Weights of a small transformer language model.
Size: 3 heads of 32, MLP 256 tanh GELU, vocabulary 8192.
Architecture: LayerNorm before each block, learned positions.
Training: a variant of SOAP for these matrices, 113M tokens, 3443 steps.
Each number is 200 + 20 x the weight over the matrix's rms, rounded and kept within 0 to 999. Layers, rows and columns count from 0.

# layer 10 attention value, 96x64, rms 0.11, rows 84-95, columns 0-31
189,205,218,194,174,236,209,229,204,174,216,206,186,198,220,181,198,141,196,245,191,227,192,216,165,199,188,239,201,223,194,187
238,183,203,215,171,190,211,213,232,202,197,203,204,176,208,205,202,175,233,226,216,197,196,194,192,202,190,180,170,173,177,185
163,200,210,207,220,199,233,195,187,205,181,186,167,218,213,220,172,196,212,172,196,225,216,183,216,197,215,205,191,199,228,180
187,183,145,188,209,211,219,190,211,184,175,177,199,197,180,184,208,224,166,192,249,189,210,196,198,195,187,236,227,197,203,201
152,208,184,229,195,191,216,204,204,204,207,222,216,191,207,200,204,235,187,190,215,225,215,213,203,216,203,156,176,197,188,186
225,188,194,195,212,189,201,197,157,199,197,192,218,223,221,202,207,197,173,236,201,188,222,208,231,164,201,213,170,202,179,203
232,185,181,219,160,201,201,171,193,233,176,190,203,208,182,209,198,192,191,189,234,180,195,185,154,190,209,245,218,187,233,174
186,188,178,230,209,176,172,182,181,197,200,181,169,195,194,186,214,204,158,206,218,221,181,219,181,201,203,209,204,219,201,171
192,156,210,201,171,218,197,194,169,204,196,195,195,219,185,199,215,176,220,173,151,179,204,186,171,214,195,213,176,208,183,262
175,165,199,201,206,222,206,196,177,192,203,201,198,186,228,210,202,187,197,216,206,164,188,224,218,227,223,227,207,222,189,193
209,212,204,184,234,215,221,218,222,190,220,160,211,211,193,167,199,211,195,205,186,206,228,227,216,183,194,182,214,214,187,222
193,204,202,229,197,203,163,197,200,201,179,237,206,213,215,200,203,190,207,188,193,211,212,212,216,180,224,205,184,168,200,243
# layer 10 attention output (transposed), 96x64, rms 0.0971, rows 84-95, columns 0-31
198,176,211,195,208,211,171,193,193,208,215,171,221,249,201,210,193,228,239,198,190,194,208,207,182,221,207,207,213,223,217,213
191,204,235,180,216,223,218,226,198,204,211,182,227,234,226,228,204,211,205,193,212,190,215,212,196,218,183,206,219,231,184,204
211,207,202,203,176,182,183,189,227,234,212,191,198,218,209,233,209,201,219,192,191,220,178,173,202,198,202,183,205,209,165,203
220,192,237,215,192,185,179,182,188,210,226,204,183,194,214,209,200,188,217,191,212,207,165,186,201,182,219,196,193,203,202,184
193,223,208,203,199,178,213,230,204,213,197,225,188,203,227,184,179,178,216,172,197,205,212,175,192,205,231,198,205,184,204,197
169,185,194,212,197,232,196,216,199,203,210,174,184,204,175,219,239,233,232,223,211,199,225,176,189,216,213,199,217,187,195,187
189,222,210,198,191,212,202,181,181,179,188,211,182,195,224,196,177,213,208,198,209,219,163,217,229,191,207,173,194,215,195,233
216,202,227,175,183,187,212,176,212,201,197,187,208,198,201,224,198,198,206,199,198,197,213,179,230,168,234,189,198,178,186,215
195,181,176,199,200,218,190,194,221,222,227,213,183,192,194,199,234,211,207,199,222,195,179,239,235,178,190,198,200,193,228,199
173,198,231,178,235,196,202,194,211,185,212,185,209,210,208,166,223,213,227,189,186,201,215,198,202,192,184,192,206,229,205,221
191,192,200,206,182,238,170,201,218,215,188,212,194,207,183,243,248,185,213,183,192,182,191,198,186,184,204,214,185,207,213,186
208,200,186,178,208,178,236,188,207,207,181,193,198,178,190,179,185,172,168,206,209,211,217,212,178,209,190,210,195,176,214,207
# layer 10 MLP up, 256x64, rms 0.118, rows 0-37, columns 0-31
193,207,200,200,185,212,238,212,169,205,201,213,232,218,201,190,203,257,194,168,208,222,226,175,234,196,198,162,159,191,184,190
203,211,215,196,169,210,194,231,181,162,218,185,230,200,185,192,160,204,191,204,245,201,217,179,208,189,172,193,204,197,195,217
182,193,165,210,219,212,188,198,210,216,193,184,224,217,164,194,179,194,202,184,192,207,213,181,199,181,228,130,171,196,206,192
177,199,176,180,216,196,172,233,221,221,219,206,176,222,189,181,191,211,202,198,200,224,209,169,231,169,192,221,202,177,182,224
172,184,200,249,230,193,210,171,151,212,180,201,245,177,175,214,192,196,205,202,227,220,204,172,167,193,201,205,247,201,198,183
215,212,241,208,213,176,188,192,215,210,238,207,223,190,211,169,179,208,233,205,197,212,240,245,182,205,212,219,188,212,205,211
166,205,173,213,201,226,205,201,196,224,204,173,218,229,219,159,199,213,253,235,169,192,213,198,154,211,187,146,222,195,194,179
200,208,153,175,205,206,207,220,185,197,209,190,205,214,188,219,203,191,196,160,210,178,193,137,218,196,238,187,187,221,203,218
194,166,227,209,195,171,150,198,172,220,190,199,215,203,211,186,201,194,169,205,206,191,205,195,193,174,198,235,187,191,175,201
202,211,203,204,204,202,185,213,198,190,204,178,208,217,194,223,199,188,187,165,220,159,159,192,161,204,175,191,177,231,192,206
176,210,197,235,209,220,184,171,208,236,202,203,171,220,213,234,184,194,196,219,192,208,215,179,200,210,224,183,203,210,173,208
199,219,207,211,227,206,231,208,204,186,193,209,198,198,203,160,215,187,214,173,226,188,214,218,175,182,189,196,196,186,180,225
242,208,204,208,175,196,200,177,182,192,176,197,245,179,200,214,202,223,213,186,193,203,214,216,187,219,206,200,191,195,212,215
185,235,173,218,189,203,224,210,192,230,197,203,208,171,162,225,149,217,221,237,196,208,218,204,205,164,188,183,206,163,209,214
223,230,204,183,221,197,198,233,200,209,187,145,203,166,186,185,171,220,214,183,193,217,216,250,202,206,193,190,185,193,202,186
208,177,189,187,193,150,215,234,179,187,184,203,207,218,211,185,170,190,205,182,220,213,195,205,178,200,168,193,182,168,221,218
175,184,197,208,206,209,218,222,202,188,248,198,181,216,206,192,177,218,190,183,214,241,193,185,177,200,188,204,185,216,217,201
207,215,197,172,189,231,177,245,180,215,168,183,194,215,197,207,169,226,183,216,212,206,215,198,200,203,209,182,199,178,204,166
198,213,186,194,193,203,205,261,178,188,206,190,163,194,188,203,181,194,202,194,219,180,213,207,166,186,207,209,205,196,221,205
193,216,196,227,184,190,215,196,236,224,184,202,245,213,214,194,205,201,216,225,210,198,206,197,194,207,209,175,216,190,210,195
180,208,235,195,188,202,188,201,210,200,178,212,199,200,186,199,205,192,234,210,195,200,196,213,218,205,215,195,193,207,180,166
210,185,230,173,192,201,186,227,174,205,228,192,234,184,195,190,229,163,222,205,217,207,234,189,215,189,208,186,200,193,193,200
167,179,244,200,192,202,190,226,211,227,225,149,198,214,214,191,210,176,205,230,172,233,216,187,181,222,222,206,209,224,220,192
209,200,148,199,183,188,190,180,215,197,240,193,187,210,202,186,206,179,201,235,186,184,230,187,231,234,175,217,216,205,218,190
223,206,192,224,193,205,203,227,226,184,204,214,223,190,222,196,201,202,204,210,198,196,191,223,191,220,227,194,178,164,162,208
183,181,225,196,195,216,201,197,210,193,190,187,191,206,184,213,222,208,176,224,210,192,200,188,168,216,168,189,218,241,189,256
224,256,202,200,205,201,213,219,182,182,207,182,190,201,210,204,195,203,194,158,225,181,182,197,203,185,201,141,199,233,184,177
213,200,196,215,182,203,180,220,179,211,223,202,200,206,191,204,197,199,202,215,213,246,182,185,204,180,188,193,170,197,195,202
222,198,192,180,205,145,203,209,205,210,224,226,197,206,204,189,225,188,209,204,209,191,182,199,201,202,202,216,198,182,207,190
176,173,193,192,237,196,213,206,211,197,209,190,197,222,190,173,166,180,182,201,194,216,226,211,170,209,222,207,214,181,212,215
191,190,169,207,197,216,195,183,176,229,205,207,211,197,163,231,194,203,202,217,163,181,195,218,210,191,224,213,210,187,196,208
166,210,204,198,173,242,197,224,208,224,212,190,229,210,185,178,214,224,225,217,191,180,225,230,195,184,203,216,201,200,164,187
213,180,196,188,159,217,171,228,225,220,204,159,212,195,187,177,187,194,237,252,216,207,227,207,211,215,213,197,161,198,180,165
223,180,214,193,193,200,219,228,179,200,206,214,205,211,162,173,192,192,222,160,210,188,227,185,212,191,200,185,201,221,187,187
184,180,210,199,198,230,231,220,185,177,232,169,176,204,209,169,192,214,225,216,213,208,198,216,183,184,178,207,232,180,178,222
215,180,194,206,164,169,206,218,234,206,204,204,206,226,208,193,203,177,215,202,169,168,206,201,190,179,217,164,219,163,216,210
213,170,196,200,203,174,192,197,161,194,183,211,174,204,205,186,203,233,232,238,196,180,223,233,211,173,186,206,177,173,239,201
222,210,201,212,221,227,211,175,182,188,205,211,213,188,203,200,203,227,196,187,211,171,193,206,210,209,220,184,222,194,169,188
# layer 10 MLP down (transposed), 256x64, rms 0.142, rows 0-37, columns 0-31
192,195,214,208,177,200,192,203,176,193,206,233,153,207,219,201,178,151,151,178,186,185,159,214,160,216,211,227,226,198,209,184
187,187,229,218,194,191,244,185,201,195,201,172,212,209,209,216,189,211,221,218,178,214,208,197,177,199,194,196,203,207,225,231
189,231,190,197,199,231,218,184,184,208,177,194,216,193,220,206,179,204,202,205,180,203,191,195,199,215,179,209,201,182,185,212
207,190,230,216,200,222,228,190,163,175,216,178,205,140,220,216,215,194,196,198,231,188,179,237,202,172,209,220,215,214,170,220
222,219,170,217,239,179,201,205,240,184,217,159,177,187,232,204,231,189,226,169,206,212,197,165,201,177,203,208,194,199,170,178
234,192,248,185,192,177,204,225,206,193,215,155,203,185,187,187,180,209,219,211,175,195,199,190,204,178,253,204,197,179,188,171
181,195,201,181,164,139,163,184,185,207,172,191,168,217,233,210,169,190,230,172,201,194,205,210,183,220,218,215,211,203,234,190
208,190,204,208,204,169,218,206,167,189,233,198,172,212,203,163,200,159,200,215,190,182,230,178,216,219,227,226,203,212,188,157
184,223,199,191,203,209,177,196,175,210,182,190,208,222,208,205,191,204,167,213,202,224,225,177,175,150,213,209,207,187,205,218
178,170,237,204,204,196,188,191,162,222,196,175,188,230,209,210,170,161,183,224,219,175,186,217,185,190,207,184,198,220,208,176
210,213,220,231,162,220,188,214,207,228,170,128,208,187,207,210,235,207,201,202,195,209,197,179,199,212,150,192,205,187,201,220
191,168,181,194,218,167,190,190,204,234,174,184,215,183,196,185,132,227,167,179,187,191,189,193,172,181,188,206,199,198,179,210
175,211,182,221,209,193,173,204,198,222,207,206,187,189,196,198,225,193,231,205,219,172,161,185,181,196,213,198,208,162,169,205
210,171,181,172,180,201,213,204,170,218,215,254,195,214,162,196,171,198,192,178,183,219,183,209,193,201,189,193,149,232,188,216
199,220,214,216,180,198,148,194,226,174,176,234,198,209,202,144,211,204,192,199,192,192,196,206,228,187,224,181,204,177,183,226
145,209,184,193,236,190,208,189,224,196,222,165,166,181,221,204,166,213,225,229,183,197,226,193,178,163,235,227,206,172,204,182
221,216,183,202,192,185,201,191,199,204,169,219,208,205,172,195,223,227,172,210,199,173,191,221,215,184,164,216,216,188,190,173
216,200,183,194,180,182,171,189,216,166,205,195,189,191,194,226,181,187,222,200,206,204,212,221,208,205,217,233,196,155,193,230
208,168,210,191,181,216,201,193,197,215,193,229,211,216,232,190,208,215,183,184,212,169,178,202,205,211,181,213,174,235,211,221
242,199,206,168,163,187,176,162,211,236,209,189,209,198,203,228,200,187,188,199,214,214,180,205,218,189,178,196,203,208,215,196
209,213,183,189,204,196,177,198,172,222,186,220,207,175,219,212,190,237,186,223,211,206,172,205,206,217,219,173,244,220,208,232
192,225,196,215,206,196,228,200,193,178,170,192,182,218,238,196,208,223,181,198,201,188,205,220,195,223,249,193,194,201,239,206
189,201,214,195,225,235,186,142,207,158,190,226,208,245,205,243,223,177,207,227,201,161,165,184,224,233,154,195,194,191,205,204
163,197,193,161,179,187,199,187,225,181,189,168,207,191,204,194,200,200,211,200,221,207,207,198,146,182,175,199,177,241,190,206
176,201,191,187,185,163,180,213,167,207,186,211,199,203,206,210,228,191,231,174,182,211,189,200,190,178,175,200,183,247,206,198
223,226,207,227,189,205,213,221,193,214,166,235,177,172,184,212,204,191,160,239,206,189,180,158,187,204,192,221,231,190,202,204
172,172,207,206,205,202,195,198,158,157,177,162,203,243,163,176,194,168,222,193,212,212,174,174,237,148,180,201,206,249,214,178
201,217,205,207,222,210,185,213,193,200,178,192,210,192,212,200,212,208,168,168,176,192,204,187,204,224,170,211,201,179,221,174
169,209,193,196,214,249,228,203,193,201,211,202,210,188,210,213,173,219,199,178,191,198,227,206,198,227,188,179,194,225,200,214
209,205,202,205,214,216,224,205,200,194,200,167,218,210,221,210,225,179,211,184,221,235,202,225,199,210,195,210,190,215,227,164
219,218,214,213,212,211,188,196,188,208,215,229,206,179,221,205,184,205,204,200,180,195,180,197,199,206,212,201,191,215,219,176
199,175,159,207,204,164,201,189,210,244,190,178,200,222,190,209,218,183,192,207,225,215,210,200,208,207,189,221,202,176,201,183
186,236,169,251,217,184,206,211,180,192,210,195,143,224,179,187,195,198,196,183,198,191,219,193,199,168,257,232,186,188,197,176
193,193,219,218,211,207,223,210,187,197,212,183,197,166,228,170,178,209,209,145,207,227,178,218,218,205,198,204,176,242,224,218
200,239,178,162,213,174,204,220,196,230,199,193,203,200,198,182,183,212,184,259,245,214,178,219,204,189,175,201,213,207,184,179
174,204,222,205,173,184,220,239,187,209,186,209,200,217,185,193,252,196,199,179,191,209,152,196,247,161,219,230,198,187,198,224
191,179,206,220,193,201,191,189,190,202,218,236,225,222,184,212,159,192,183,207,234,160,213,181,202,215,191,202,216,191,174,189
232,217,192,186,186,195,199,230,199,195,192,180,170,204,206,185,192,221,174,173,185,184,210,195,189,182,160,204,180,208,197,203